python train.py --num_key_value_heads=2 --intermediate_size=256 --hidden_act="squared_relu" --norm_place="pre" --attn_scale=0.185 --init_std_down=0.00934 --decay_fraction=0.819 --batch_tokens=[8192, 16384, 24576] --max_seq_len=512
Each number is 50 + 15 x the weight over its row's rms, rounded and kept within 0 to 99. Layers, rows and columns count from 0. The size before them is the row's rms in percent of the matrix's.

# up: layer 2 MLP up, 256x64, rms 0.379, rows 77-129, columns 0-63
# down: layer 2 MLP down (transposed), 256x64, rms 0.186, rows 77-128, columns 0-63
up77 144:42 23 43 39 46 56 55 73 32 58 63 23 71 80 41 52 49 57 47 68 60 62 49 62 48 51 32 34 67 61 61 33 44 87 56 62 32 56 60 51 69 32 42 18 45 62 43 72 41 57 57 56 28 54 51 53 76 57 49 30 48 36 15 57
down77 091:15 43 82 70 67 44 20 40 44 39 48 43 51 52 30 65 71 73 72 47 45 48 38 64 28 45 50 42 79 61 67 29 46 59 46 67 46 71 58 42 66 28 32 45 60 39 44 74 45 26 36 71 52 58 49 43 55 60 39 44 70 53 51 68
up78 109:55 64 40 56 50 30 50 41 41 38 84 56 40 56 48 39 71 56 21 40 22 76 49 46 48 39 33 41 48 48 42 57 52 90 38 61 63 43 45 73 75 44 71 58 44 70 39 66 23 51 18 56 53 43 43 69 49 36 55 52 32 36 51 22
down78 091:29 52 77 80 56 48 08 51 47 60 22 27 52 41 53 52 41 55 75 27 56 36 43 36 41 45 50 48 58 58 60 60 58 39 59 47 54 42 71 53 78 31 60 67 66 34 60 37 61 18 69 54 43 39 53 29 52 72 59 65 70 59 64 53
up79 095:75 68 53 24 52 21 56 34 47 42 49 63 36 47 33 33 46 42 74 58 36 58 61 38 74 62 51 40 38 54 49 26 56 45 75 43 80 58 45 63 71 57 64 43 48 65 40 77 57 28 41 34 34 39 55 88 71 54 38 54 51 65 28 52
down79 104:63 43 59 59 52 49 35 44 72 42 19 83 47 23 51 59 41 32 37 30 62 45 58 33 59 57 64 69 35 44 47 09 39 48 51 78 57 55 45 51 50 60 45 54 43 47 42 73 51 48 46 51 30 58 29 61 75 45 57 54 82 67 52 12
up80 006:51 64 62 56 60 42 41 49 48 44 38 49 48 59 54 53 75 45 53 29 38 45 91 37 34 33 45 39 50 24 54 19 49 85 40 22 47 61 68 24 32 78 34 60 65 52 36 42 44 54 50 64 38 54 35 36 55 60 56 54 65 67 17 61
down80 004:69 69 62 31 48 57 30 28 55 54 45 51 43 41 47 23 60 70 51 29 54 61 62 59 63 44 61 49 42 49 42 58 45 67 39 67 38 80 65 18 75 36 66 32 22 37 46 40 30 30 56 63 77 40 44 56 82 63 50 39 53 49 23 59
up81 097:68 76 43 53 52 48 72 60 61 33 53 53 33 56 31 44 09 61 35 59 42 60 57 46 71 45 64 65 61 55 61 73 45 70 31 90 47 56 54 35 66 48 62 48 27 93 44 49 57 44 52 53 32 58 39 61 64 52 42 46 36 75 37 42
down81 103:55 64 61 56 48 30 25 72 50 36 47 32 34 51 51 49 31 45 74 61 91 57 49 67 57 48 71 56 76 44 70 44 42 48 59 73 54 26 56 54 45 45 28 36 53 58 57 55 50 68 55 47 43 52 62 45 57 67 48 73 95 70 67 26
up82 101:34 70 38 47 61 53 75 46 48 78 65 53 62 75 48 31 37 67 35 56 36 85 33 60 40 27 23 55 49 40 61 69 58 51 46 16 52 62 62 62 50 39 65 38 72 62 68 72 73 56 44 38 38 46 27 50 31 52 62 30 45 62 60 47
down82 117:55 62 33 61 38 76 34 41 49 46 55 20 30 30 46 41 38 53 61 34 62 35 65 20 55 85 63 54 61 39 79 29 30 28 42 59 54 24 37 33 56 72 58 57 55 52 62 34 40 56 48 64 52 39 55 51 50 55 74 62 80 32 41 41
up83 085:55 60 19 50 36 44 76 61 71 37 92 57 38 53 51 65 45 36 55 55 60 27 43 56 56 39 52 59 44 44 63 34 32 52 60 57 33 68 19 63 74 49 63 25 41 70 84 50 67 44 37 35 52 59 76 50 68 58 68 63 50 60 47 51
down83 077:52 74 56 29 60 46 25 43 45 44 22 41 54 51 43 56 28 51 61 54 31 40 35 63 67 66 49 73 71 32 58 22 40 52 66 61 59 44 49 61 93 52 42 21 61 52 36 75 32 68 48 50 54 36 71 32 58 65 34 59 36 44 40 33
up84 121:76 35 86 30 48 48 68 57 44 38 35 51 37 43 20 42 57 56 63 51 70 39 58 29 43 20 37 33 61 73 20 55 54 27 39 67 47 58 37 49 30 83 51 50 22 49 47 39 58 33 42 66 26 49 54 48 46 40 52 43 34 44 37 61
down84 111:55 28 60 52 50 32 42 43 63 77 27 51 67 21 47 30 19 51 55 47 45 58 45 66 80 40 59 29 71 31 55 59 58 53 59 43 50 77 59 35 62 84 64 58 47 67 41 55 55 24 59 65 71 51 81 41 57 67 56 30 43 46 57 58
up85 098:62 38 77 37 46 54 48 25 56 58 54 36 48 62 52 31 27 72 47 33 31 46 44 17 37 58 39 37 81 38 49 71 55 77 68 56 23 52 32 46 72 54 40 06 56 24 53 50 62 40 55 43 63 60 44 47 45 51 50 45 52 52 69 69
down85 081:24 72 70 60 56 45 21 42 52 37 40 42 42 45 31 63 39 90 64 57 55 53 50 55 27 40 48 46 71 50 60 20 40 51 45 27 44 23 57 51 53 43 30 24 79 41 60 60 58 18 37 54 32 44 37 54 53 48 45 46 82 59 48 45
up86 094:74 33 60 47 72 29 31 18 35 60 23 69 80 44 64 65 59 47 49 68 69 39 43 32 36 44 41 52 49 59 46 30 35 48 43 58 49 49 53 49 42 41 20 51 41 44 51 59 73 45 37 54 44 32 67 71 74 57 48 27 48 51 10 47
down86 089:62 47 40 58 50 46 23 36 40 64 37 39 08 38 65 52 33 40 67 47 79 35 52 49 55 41 61 39 53 48 59 43 51 21 38 65 41 64 27 55 51 74 46 39 71 39 58 33 52 47 91 65 41 19 30 46 58 44 57 59 71 66 42 50
up87 135:62 66 49 80 49 53 71 63 41 51 34 51 66 53 67 63 63 48 45 43 42 61 38 20 44 63 53 48 71 30 73 29 51 39 43 45 57 65 52 54 62 48 05 27 49 34 52 40 50 40 41 34 41 60 61 36 51 40 80 36 58 56 07 34
down87 107:78 62 74 67 45 62 56 57 45 55 46 46 51 37 34 51 22 49 37 52 63 53 66 38 54 66 64 65 83 47 73 63 24 52 39 43 69 29 78 46 58 50 24 13 50 61 42 62 27 64 39 50 26 42 38 51 40 46 58 76 40 37 43 44
up88 093:79 63 55 44 61 85 33 73 71 20 47 53 57 76 31 70 37 66 43 54 63 43 48 59 38 56 55 56 42 77 41 49 52 57 40 54 39 40 53 48 32 46 51 43 27 66 48 26 63 31 33 38 48 26 32 28 46 44 64 25 43 73 45 30
down88 097:46 60 59 56 44 57 29 45 72 23 66 59 51 10 43 53 33 30 34 41 27 61 29 80 31 47 34 51 82 56 67 31 41 62 59 65 30 54 58 33 31 42 54 33 54 55 45 52 41 41 35 32 48 45 65 77 58 58 41 52 73 40 69 50
up89 090:58 62 48 31 29 57 38 47 55 16 43 49 49 30 26 57 25 74 57 44 50 57 23 49 42 63 43 73 77 73 48 36 66 61 73 57 70 31 74 61 73 59 59 26 44 54 53 63 39 50 81 46 45 50 49 71 33 53 53 33 40 36 35 44
down89 109:66 26 62 43 31 39 29 54 55 62 28 61 53 57 62 67 52 30 57 36 43 51 44 59 30 43 63 62 52 60 37 41 35 56 58 71 65 72 43 44 36 72 54 44 61 75 55 73 76 39 25 43 74 41 54 61 53 30 71 71 55 82 43 19
up90 108:30 47 81 47 78 53 44 32 55 46 72 56 65 31 45 37 53 58 48 60 49 65 38 16 32 56 39 65 50 66 39 65 43 31 49 44 70 73 43 43 65 61 53 48 61 46 46 62 65 52 30 42 32 29 58 44 44 64 39 09 29 48 40 15
down90 093:99 71 29 36 63 37 61 47 72 57 65 58 64 31 50 46 58 25 71 72 27 50 29 59 54 34 65 53 26 34 54 42 33 60 75 33 40 46 65 51 44 48 50 62 40 65 59 55 68 52 65 54 34 48 33 52 51 26 51 46 20 52 56 46
up91 102:52 50 62 24 62 35 27 41 54 70 27 43 55 41 41 68 73 57 53 59 57 28 46 24 48 53 25 45 56 42 51 38 38 68 64 56 21 50 25 21 39 51 56 61 15 70 51 19 52 52 39 52 49 35 59 33 60 40 40 50 37 68 26 34
down91 131:61 27 57 50 66 30 00 44 64 66 34 35 55 38 42 60 55 43 49 53 85 33 50 39 54 44 58 47 44 62 51 49 47 50 24 52 44 47 55 62 44 65 54 39 52 44 44 46 56 42 56 61 55 33 53 51 50 34 46 72 64 57 35 23
up92 088:57 50 60 69 40 72 74 29 72 32 40 74 28 42 69 43 44 61 71 65 63 47 47 58 50 43 86 12 55 72 56 48 51 62 06 60 46 51 61 62 41 49 35 57 43 45 37 30 39 64 51 50 43 23 53 51 46 50 66 46 30 53 42 47
down92 090:58 68 49 41 54 57 58 65 27 53 37 60 32 47 45 72 11 61 44 34 47 68 77 52 51 37 27 56 49 52 50 25 52 51 58 45 42 76 67 39 72 22 50 28 57 29 52 62 62 46 42 42 57 39 20 23 61 76 51 53 66 50 72 34
up93 093:24 43 65 63 55 21 45 62 44 52 59 32 56 44 41 70 62 66 22 32 74 12 64 28 57 50 32 56 52 45 46 63 65 76 50 55 46 36 68 65 56 47 48 63 51 67 61 36 51 84 23 63 53 52 17 63 50 29 52 59 50 48 40 52
down93 103:13 42 54 55 62 51 21 41 43 38 33 58 63 50 68 49 18 68 49 35 52 52 21 34 56 50 40 74 45 57 60 66 44 66 30 64 42 64 55 76 44 65 56 67 59 49 52 47 64 22 47 35 31 50 40 43 47 33 47 66 80 47 64 17
up94 085:46 70 81 36 54 45 61 30 52 48 43 37 57 33 31 49 35 40 52 45 48 53 60 34 57 47 36 54 69 64 52 53 16 70 45 58 43 68 39 50 67 21 43 24 54 64 39 69 48 34 29 67 50 33 70 59 34 84 29 77 53 58 24 38
down94 099:50 66 40 43 51 57 58 61 32 51 79 17 31 48 56 58 46 38 46 65 41 39 38 70 63 58 37 69 46 35 50 60 37 47 55 59 40 33 20 45 27 50 60 58 43 36 43 72 71 72 53 37 49 63 37 66 36 60 31 52 30 53 36 00
up95 111:78 73 77 48 58 57 40 38 71 27 30 48 39 64 59 60 46 57 42 30 32 40 24 50 48 56 48 25 56 49 52 37 52 46 63 46 61 46 74 59 55 57 19 40 45 69 47 17 44 63 59 33 49 41 24 74 67 72 58 31 47 49 24 63
down95 115:63 48 33 73 51 43 56 78 39 53 54 40 33 27 39 42 56 60 52 57 38 57 65 35 45 70 50 42 49 70 74 38 50 65 58 45 42 76 39 75 59 73 37 30 44 28 82 22 49 46 39 51 45 28 27 48 25 48 72 42 66 63 72 34
up96 092:67 51 70 74 59 35 57 32 71 50 80 58 57 30 64 63 57 44 67 47 64 66 33 55 44 77 35 66 63 30 66 48 58 32 73 47 68 35 57 55 44 46 47 41 90 37 49 21 33 65 78 43 46 59 31 38 28 50 57 40 58 40 47 48
down96 094:81 81 41 47 22 48 36 65 65 45 67 58 34 57 62 47 43 58 41 25 45 42 53 69 65 50 42 45 48 42 63 43 67 30 53 37 56 45 65 60 55 72 39 44 37 53 70 59 46 27 60 27 54 46 19 59 47 45 64 68 95 75 44 51
up97 109:68 69 40 47 60 59 47 41 34 40 37 53 46 50 21 53 06 59 39 22 69 58 39 53 44 40 28 64 62 52 53 51 58 57 28 67 41 67 51 77 48 56 58 32 52 58 32 53 42 24 24 32 74 25 23 55 61 61 40 40 46 43 43 71
down97 118:51 34 37 25 54 70 64 49 66 57 48 34 52 50 47 70 26 53 48 38 45 62 40 46 38 49 44 73 71 62 29 47 31 53 41 50 32 61 61 57 81 53 66 17 49 35 42 34 28 44 39 16 24 45 36 48 50 49 61 56 55 48 90 24
up98 093:61 64 45 46 41 63 27 54 56 13 63 39 31 35 46 31 40 41 59 37 50 46 55 32 62 62 62 63 61 61 48 43 32 51 82 53 41 34 58 79 74 17 18 40 42 29 27 59 36 45 59 48 50 59 38 56 59 39 54 31 34 48 25 33
down98 103:52 37 60 66 24 31 55 49 58 38 34 93 33 50 46 61 50 44 42 39 58 58 55 47 29 41 58 76 34 50 55 64 28 39 50 61 64 67 66 35 57 45 38 40 90 67 69 46 77 52 53 27 44 57 31 55 49 39 57 81 56 65 52 27
up99 113:43 49 85 31 53 45 64 55 50 95 44 54 54 31 67 38 77 28 48 76 64 30 56 60 62 67 35 39 41 44 27 43 29 23 47 49 48 40 59 39 33 25 54 51 39 42 53 50 60 62 45 61 45 64 63 40 65 49 21 40 56 66 67 33
down99 098:50 24 55 47 47 22 51 34 28 57 57 57 56 33 45 25 72 39 58 56 36 72 79 64 47 38 62 37 47 40 56 62 44 64 42 33 43 57 38 65 51 56 52 44 56 42 64 58 46 59 24 54 80 71 42 33 36 63 53 62 68 46 38 00
up100 090:51 47 91 35 60 40 55 49 41 69 55 60 41 46 38 16 65 68 77 65 25 37 34 35 35 48 39 55 61 66 26 65 38 56 54 58 60 53 65 44 74 51 76 45 41 59 47 60 42 20 48 63 44 52 50 62 40 51 29 27 44 58 33 20
down100 100:41 45 48 56 57 56 76 64 36 45 30 43 40 37 61 44 81 39 79 37 36 53 56 46 67 85 47 60 51 34 68 38 37 41 42 29 53 61 44 55 68 50 45 89 53 57 33 83 57 36 45 57 53 32 63 55 51 54 48 27 32 52 30 17
up101 098:29 46 35 50 30 63 55 71 55 64 45 33 71 44 39 65 61 67 37 49 49 55 44 57 33 49 51 66 34 26 25 43 38 54 75 53 66 32 65 39 58 16 53 53 63 68 71 46 82 73 50 45 56 72 69 40 43 22 57 34 45 50 53 21
down101 096:49 63 37 72 67 55 27 01 48 59 43 33 46 85 58 53 47 51 62 40 30 31 51 49 50 63 53 58 74 77 75 52 53 41 44 49 51 30 69 61 38 56 34 30 41 64 63 46 29 58 66 70 35 30 56 52 54 58 62 66 60 33 62 39
up102 104:79 42 33 64 44 49 37 52 66 39 62 30 29 41 62 37 33 71 28 43 32 68 48 41 45 36 88 20 29 45 61 54 61 50 51 31 63 60 50 58 67 28 46 43 46 42 55 68 46 79 55 71 61 20 65 64 48 55 79 49 47 58 46 39
down102 098:26 42 45 47 32 43 63 54 63 58 44 50 63 80 50 46 54 52 72 80 31 35 50 57 48 23 52 75 63 50 74 62 56 74 30 52 35 60 62 49 50 47 45 21 72 14 51 45 43 52 64 54 31 59 17 46 30 55 39 49 52 70 70 66
up103 106:60 49 42 23 57 49 40 49 94 37 29 53 78 55 55 59 72 60 60 59 23 45 23 44 69 65 55 29 32 51 48 50 51 46 48 50 67 41 58 39 37 60 66 50 30 39 47 33 38 40 45 42 52 72 45 69 60 44 64 24 26 25 22 43
down103 159:24 51 42 96 67 42 47 43 62 21 45 52 56 69 67 56 49 37 64 64 44 53 58 43 65 67 58 43 20 75 38 35 46 46 41 41 60 57 48 67 48 61 56 42 53 68 09 70 19 59 48 51 47 47 65 26 41 26 56 44 66 52 44 44
up104 113:43 47 51 51 60 39 48 30 58 53 50 91 32 60 62 41 78 57 72 50 65 52 58 61 48 59 28 40 56 44 34 64 56 57 34 72 55 57 36 31 52 61 42 46 45 99 36 61 21 50 37 19 62 53 43 58 30 63 51 46 27 53 59 68
down104 088:28 42 66 73 70 56 22 32 59 51 57 56 56 56 70 85 70 50 49 46 60 45 62 60 84 37 26 72 50 60 62 39 59 59 34 75 36 66 72 46 60 66 57 47 52 42 34 67 43 49 44 42 45 51 32 38 39 67 27 71 67 25 54 55
up105 087:35 46 52 28 61 25 64 56 43 67 20 48 44 49 54 46 72 19 60 69 40 75 21 27 43 56 41 70 61 60 48 52 38 53 55 50 59 57 69 40 61 48 64 32 53 37 50 48 51 40 63 60 66 69 32 90 38 23 36 68 62 52 31 65
down105 082:70 43 56 43 49 43 37 48 21 47 54 53 56 53 56 47 46 46 46 64 54 64 46 46 29 65 56 68 34 65 52 27 51 62 47 29 43 50 42 60 34 56 74 27 24 44 48 50 20 51 55 56 39 82 71 26 55 65 72 20 56 44 42 01
up106 090:63 55 69 42 75 62 52 46 58 39 67 46 74 43 21 35 17 56 55 63 39 42 34 51 48 43 49 65 35 57 49 58 37 68 65 30 47 31 83 59 64 43 61 49 23 48 40 71 52 50 53 54 25 17 47 53 45 50 61 55 12 53 76 39
down106 092:40 25 52 38 45 30 32 27 38 70 58 41 39 41 56 64 58 23 79 50 76 40 70 94 32 33 60 51 36 36 70 31 52 49 52 64 62 67 66 42 67 47 41 68 69 47 49 59 58 46 55 45 37 33 71 57 29 61 64 66 53 61 67 48
up107 113:65 21 64 48 48 48 50 52 24 85 40 37 47 38 31 14 53 37 33 60 55 69 48 53 44 31 32 62 41 46 36 67 61 42 37 48 59 26 59 86 33 45 75 46 65 69 57 38 38 65 49 31 50 46 57 50 38 25 44 30 52 59 71 46
down107 127:54 48 54 65 84 53 53 57 57 32 43 53 71 80 55 68 51 71 64 33 54 39 42 46 50 66 61 76 52 81 80 47 49 15 49 68 37 65 81 52 51 44 35 65 57 64 77 48 45 45 50 40 55 29 73 52 49 51 69 70 49 46 57 30
up108 107:47 69 54 37 71 31 36 44 64 35 52 54 66 56 62 38 40 77 47 33 22 25 51 43 63 28 35 35 29 56 62 34 83 54 71 47 52 65 49 71 60 47 57 32 73 49 68 51 52 36 53 44 64 32 45 68 39 65 61 29 33 29 75 69
down108 124:44 29 39 61 65 55 47 40 71 30 47 35 64 40 82 53 53 51 57 61 52 45 26 29 42 61 23 65 36 48 63 45 27 14 33 42 58 89 56 60 56 55 26 49 66 41 61 58 55 55 61 26 54 40 57 56 38 55 70 54 59 33 15 42
up109 080:27 62 39 29 72 43 55 46 76 40 29 37 46 54 38 63 64 51 49 51 56 68 50 33 48 59 70 43 40 45 81 53 38 69 42 30 45 79 45 26 73 09 65 58 34 51 57 31 80 33 58 62 59 56 41 44 49 43 22 49 45 56 64 55
down109 089:26 45 71 47 67 66 20 41 39 55 50 38 25 49 53 46 43 49 49 54 67 61 49 71 54 43 29 41 57 58 57 13 55 74 30 66 48 64 39 39 44 54 48 41 88 55 41 89 36 25 69 28 44 53 49 45 34 68 58 52 34 57 46 35
up110 099:39 39 64 39 27 37 38 45 55 33 40 47 68 56 31 56 76 61 54 37 54 23 33 32 12 81 66 77 70 56 62 62 50 68 60 48 61 47 45 39 46 63 65 29 44 66 39 56 60 53 62 48 30 47 68 69 61 35 36 44 34 48 34 20
down110 109:65 80 68 60 50 42 47 59 37 66 45 55 50 57 51 47 33 39 30 58 39 45 60 59 47 43 47 43 43 58 15 47 47 21 79 83 61 37 23 66 40 37 33 43 25 56 37 73 49 51 57 71 69 53 54 41 56 46 56 61 59 73 21 19
up111 080:41 31 70 48 48 44 55 31 55 63 41 30 31 50 49 52 37 37 17 41 51 63 44 61 60 63 22 42 41 53 31 55 80 49 42 29 62 70 46 61 36 71 47 50 34 63 72 41 75 32 44 40 35 60 57 56 30 17 20 27 51 65 66 47
down111 078:41 54 50 71 46 48 90 38 45 17 39 38 48 26 52 51 44 32 44 37 30 49 19 67 52 69 34 49 58 79 39 31 28 45 53 68 56 75 29 35 66 48 46 67 72 51 51 37 70 70 75 37 58 33 52 45 50 51 44 50 61 58 60 65
up112 087:38 77 82 50 51 70 52 55 46 44 41 59 41 61 70 28 43 48 59 30 20 46 53 61 74 46 24 52 39 29 54 55 70 48 61 37 41 77 49 57 40 53 49 50 68 45 40 27 61 28 64 52 37 62 66 25 61 75 54 26 50 75 59 24
down112 084:53 43 56 35 61 46 44 59 50 19 77 57 38 49 53 14 68 30 81 45 32 53 30 73 34 33 56 40 45 46 37 40 52 42 63 60 77 50 49 54 32 41 33 73 32 40 67 61 43 47 47 49 24 54 52 65 64 59 69 55 49 35 66 90
up113 094:59 57 34 17 49 63 50 42 51 42 48 71 31 38 67 10 27 58 62 22 55 44 15 45 35 45 34 49 36 64 43 64 86 43 40 37 59 59 36 51 72 53 48 44 26 51 64 39 68 42 62 62 76 50 49 53 67 44 66 43 51 40 40 32
down113 091:65 64 68 70 48 10 43 42 27 42 47 54 49 69 56 59 46 22 71 42 64 51 71 47 14 53 89 35 42 59 44 34 52 49 56 41 50 54 77 38 38 37 66 43 64 29 49 55 77 50 49 44 34 36 51 75 52 57 37 57 56 64 56 68
up114 121:71 53 57 52 47 31 59 59 28 64 50 62 58 52 47 36 30 37 54 40 43 52 41 58 39 33 41 38 25 49 49 42 69 52 42 16 65 40 50 67 39 32 68 52 34 43 59 72 63 70 51 25 68 36 45 48 68 31 69 61 62 99 59 65
down114 115:39 45 51 40 55 31 16 57 35 56 73 47 57 61 52 30 56 68 56 67 42 34 54 68 56 43 35 54 71 51 37 52 64 41 21 53 36 63 50 70 37 50 45 34 76 55 40 48 30 17 70 29 51 56 64 79 13 70 60 29 61 48 53 46
up115 092:49 62 69 53 37 30 92 40 70 55 62 57 39 70 41 52 71 90 58 42 30 56 31 42 51 56 47 45 81 63 49 85 41 52 47 51 65 53 61 51 62 39 31 43 69 66 54 63 28 46 53 73 52 41 39 72 35 66 59 50 61 35 39 47
down115 107:45 38 36 55 74 48 58 58 39 52 53 12 51 29 64 40 25 48 59 42 49 52 63 41 54 39 45 45 42 69 52 58 30 63 57 62 69 42 55 64 44 52 54 39 69 32 28 78 40 50 37 37 45 45 46 52 68 60 47 56 76 55 35 00
up116 091:66 74 75 20 47 60 68 66 65 67 55 53 35 87 39 64 76 54 46 45 75 47 38 36 29 46 70 88 51 56 50 45 42 67 67 34 52 62 46 61 55 59 39 27 59 34 64 44 56 18 50 39 35 47 56 49 52 63 38 60 63 38 41 48
down116 091:56 59 51 42 48 50 68 53 42 67 68 68 45 47 39 89 41 51 28 15 38 75 77 49 41 42 35 73 52 43 52 47 56 48 47 36 59 72 59 51 61 54 55 51 39 51 60 76 36 40 22 66 69 35 87 48 40 50 48 53 59 22 31 30
up117 095:53 55 55 50 57 55 45 52 56 41 55 47 41 35 72 74 45 39 59 57 53 44 50 75 69 66 40 59 68 52 50 02 84 22 57 58 50 40 47 25 51 54 26 11 44 42 50 60 43 57 56 55 63 61 18 32 31 33 47 26 45 65 40 51
down117 100:64 63 48 63 52 59 68 65 59 56 52 56 30 60 69 46 45 55 70 66 48 41 87 69 14 40 41 51 52 83 53 57 54 48 54 63 49 62 50 45 42 63 43 38 39 76 74 56 70 38 52 39 72 40 41 38 48 42 30 65 69 61 13 22
up118 094:59 56 67 52 51 50 55 66 63 52 74 72 51 70 40 65 54 67 72 48 59 42 78 42 61 45 53 79 86 25 47 46 42 50 37 61 35 55 82 73 39 82 74 54 53 54 38 41 35 45 51 45 36 42 36 72 33 74 59 56 38 38 52 30
down118 092:50 74 63 53 67 59 21 63 61 39 52 64 54 78 19 50 33 49 59 47 42 53 24 47 62 41 32 47 45 57 61 65 72 69 75 46 53 45 49 36 49 29 60 36 62 69 67 45 72 22 70 54 33 61 48 48 92 51 48 67 37 34 49 60
up119 093:64 62 27 48 17 46 39 38 22 49 44 44 48 45 45 40 32 45 32 58 48 68 28 41 27 39 47 46 13 35 29 48 76 38 72 57 65 36 59 48 66 32 73 62 51 64 49 66 58 60 89 59 52 66 52 59 43 46 59 25 55 54 68 47
down119 084:40 52 73 60 56 54 53 50 69 67 17 44 56 34 37 48 54 71 69 29 41 32 19 43 32 64 68 54 66 81 36 38 44 43 34 60 69 69 61 48 56 34 56 51 67 59 71 45 30 55 54 42 51 41 62 67 39 58 32 77 75 35 74 59
up120 099:66 40 69 66 65 14 78 73 49 50 54 65 34 51 51 49 59 42 20 36 41 34 56 29 27 36 50 54 63 65 26 45 47 77 42 48 57 77 62 43 73 52 39 61 40 47 42 43 48 19 47 49 52 23 20 52 47 54 60 59 63 58 30 51
down120 105:54 84 31 51 66 41 51 74 32 57 47 17 44 36 33 39 17 49 36 60 39 47 45 65 55 52 35 50 67 74 59 48 45 61 50 06 64 55 30 49 62 50 44 60 51 45 48 61 27 30 57 50 37 33 60 57 51 49 42 16 51 36 63 27
up121 106:56 86 75 39 40 69 40 60 66 45 53 60 39 33 47 38 26 66 42 57 55 53 60 81 47 51 48 35 49 43 36 51 38 54 57 56 44 46 42 71 57 66 58 36 51 41 57 26 53 52 21 50 11 44 57 50 60 85 71 16 42 33 64 39
down121 101:37 45 94 75 45 38 58 24 70 41 48 49 65 59 46 48 51 51 60 56 53 50 40 57 52 48 63 53 82 78 53 56 41 51 72 65 50 45 43 41 29 56 67 23 45 46 62 52 54 67 48 33 31 43 51 31 59 87 81 28 63 47 45 73
up122 095:53 60 77 41 36 54 30 63 33 36 33 37 36 40 28 18 44 65 56 48 55 69 49 50 43 22 36 68 78 42 55 54 39 58 41 41 21 40 38 80 53 61 37 27 45 59 38 68 55 36 21 55 45 28 50 41 40 52 58 37 44 66 46 19
down122 102:50 49 51 48 51 72 77 46 68 33 52 29 68 72 73 48 55 50 49 67 26 28 37 32 64 61 54 55 27 44 46 54 62 37 25 55 61 80 49 50 76 43 76 57 65 74 30 39 62 70 41 39 34 41 76 38 67 47 43 52 35 56 33 70
up123 093:76 52 41 43 77 76 64 74 51 40 30 51 44 56 35 44 20 44 42 39 39 63 73 45 64 52 47 54 39 49 39 52 61 37 56 35 39 50 36 72 74 57 47 60 49 19 44 43 30 13 46 46 23 44 46 48 75 35 55 28 75 69 47 48
down123 100:51 48 29 43 47 77 28 63 55 44 46 62 42 35 60 39 19 47 57 47 71 81 37 39 68 76 46 74 53 46 49 36 47 44 29 57 67 48 36 49 68 34 30 71 25 27 62 65 40 51 57 51 51 37 94 30 48 48 50 36 66 49 65 54
up124 082:46 42 38 63 61 44 23 58 39 50 21 67 61 65 75 65 86 55 29 43 29 35 59 37 27 67 39 57 46 39 64 23 72 67 58 37 66 51 50 24 79 26 40 42 53 55 56 50 32 46 55 47 58 54 45 53 62 54 25 72 55 37 34 42
down124 096:49 51 41 33 55 63 23 47 62 60 39 53 33 44 40 36 27 22 53 42 31 47 35 57 39 45 42 44 64 76 31 65 62 42 38 44 63 46 45 47 35 59 65 29 38 16 53 42 52 26 86 48 55 76 22 43 29 40 54 59 52 44 53 13
up125 101:79 43 34 40 70 42 69 30 42 44 67 33 36 45 41 55 21 40 49 46 32 32 46 60 67 37 58 56 20 48 53 65 74 66 60 41 62 57 55 42 49 71 67 75 45 56 51 56 44 19 61 39 81 45 47 85 74 38 35 55 41 59 47 57
down125 113:39 34 67 99 94 59 57 36 55 42 41 48 65 54 62 63 59 43 57 47 65 54 50 51 63 72 62 60 52 64 45 49 44 52 56 90 52 67 62 45 45 57 59 56 51 56 38 65 46 53 64 37 61 50 41 61 63 32 40 61 73 60 53 23
up126 109:53 64 59 47 62 44 59 22 65 45 33 38 40 40 56 40 35 49 43 90 40 53 65 43 43 21 46 40 47 38 52 39 43 70 58 48 54 85 54 63 60 71 59 56 51 69 45 39 60 43 61 59 50 29 69 64 37 90 52 48 17 20 57 65
down126 145:39 35 71 70 59 31 19 40 55 41 27 32 49 40 64 43 42 57 50 65 51 63 43 67 41 26 48 40 34 50 64 24 42 54 47 66 57 71 52 80 57 28 62 52 56 45 44 55 66 61 76 47 34 66 40 49 28 85 44 49 76 32 57 24
up127 092:46 70 43 33 42 82 59 48 49 81 45 47 51 67 44 56 75 82 53 43 36 56 86 55 33 59 46 79 69 11 54 58 66 50 55 23 39 32 55 47 41 58 41 49 55 49 60 72 25 47 42 46 52 63 69 38 69 58 51 51 57 62 45 37
down127 103:60 77 65 29 39 38 33 14 61 43 37 34 56 52 41 57 51 51 22 56 30 59 55 30 66 52 78 68 59 55 45 57 69 39 38 57 25 55 47 66 26 57 31 52 45 61 39 55 75 43 75 75 52 61 76 60 25 51 52 67 60 52 33 47
up128 099:61 54 61 35 51 80 75 54 39 51 54 61 15 51 46 72 36 46 62 32 64 61 77 48 60 60 47 71 67 30 39 26 31 73 46 75 49 62 22 46 62 70 62 21 55 43 23 49 42 46 51 57 34 45 43 51 50 42 46 59 61 70 24 42
down128 102:81 42 57 45 48 62 57 32 34 46 57 45 29 64 49 50 42 49 49 32 64 70 77 37 74 53 25 69 65 40 44 51 57 51 64 55 36 56 53 46 34 64 44 41 59 80 48 68 67 56 37 90 27 47 42 55 50 46 57 36 68 43 27 08
up129 076:35 49 64 61 70 50 46 20 41 46 43 57 68 68 40 38 61 38 37 29 61 53 67 22 35 27 42 47 58 47 83 69 37 55 66 52 56 41 88 23 48 47 39 40 27 42 69 65 52 62 36 67 68 42 58 62 56 47 63 37 55 42 19 60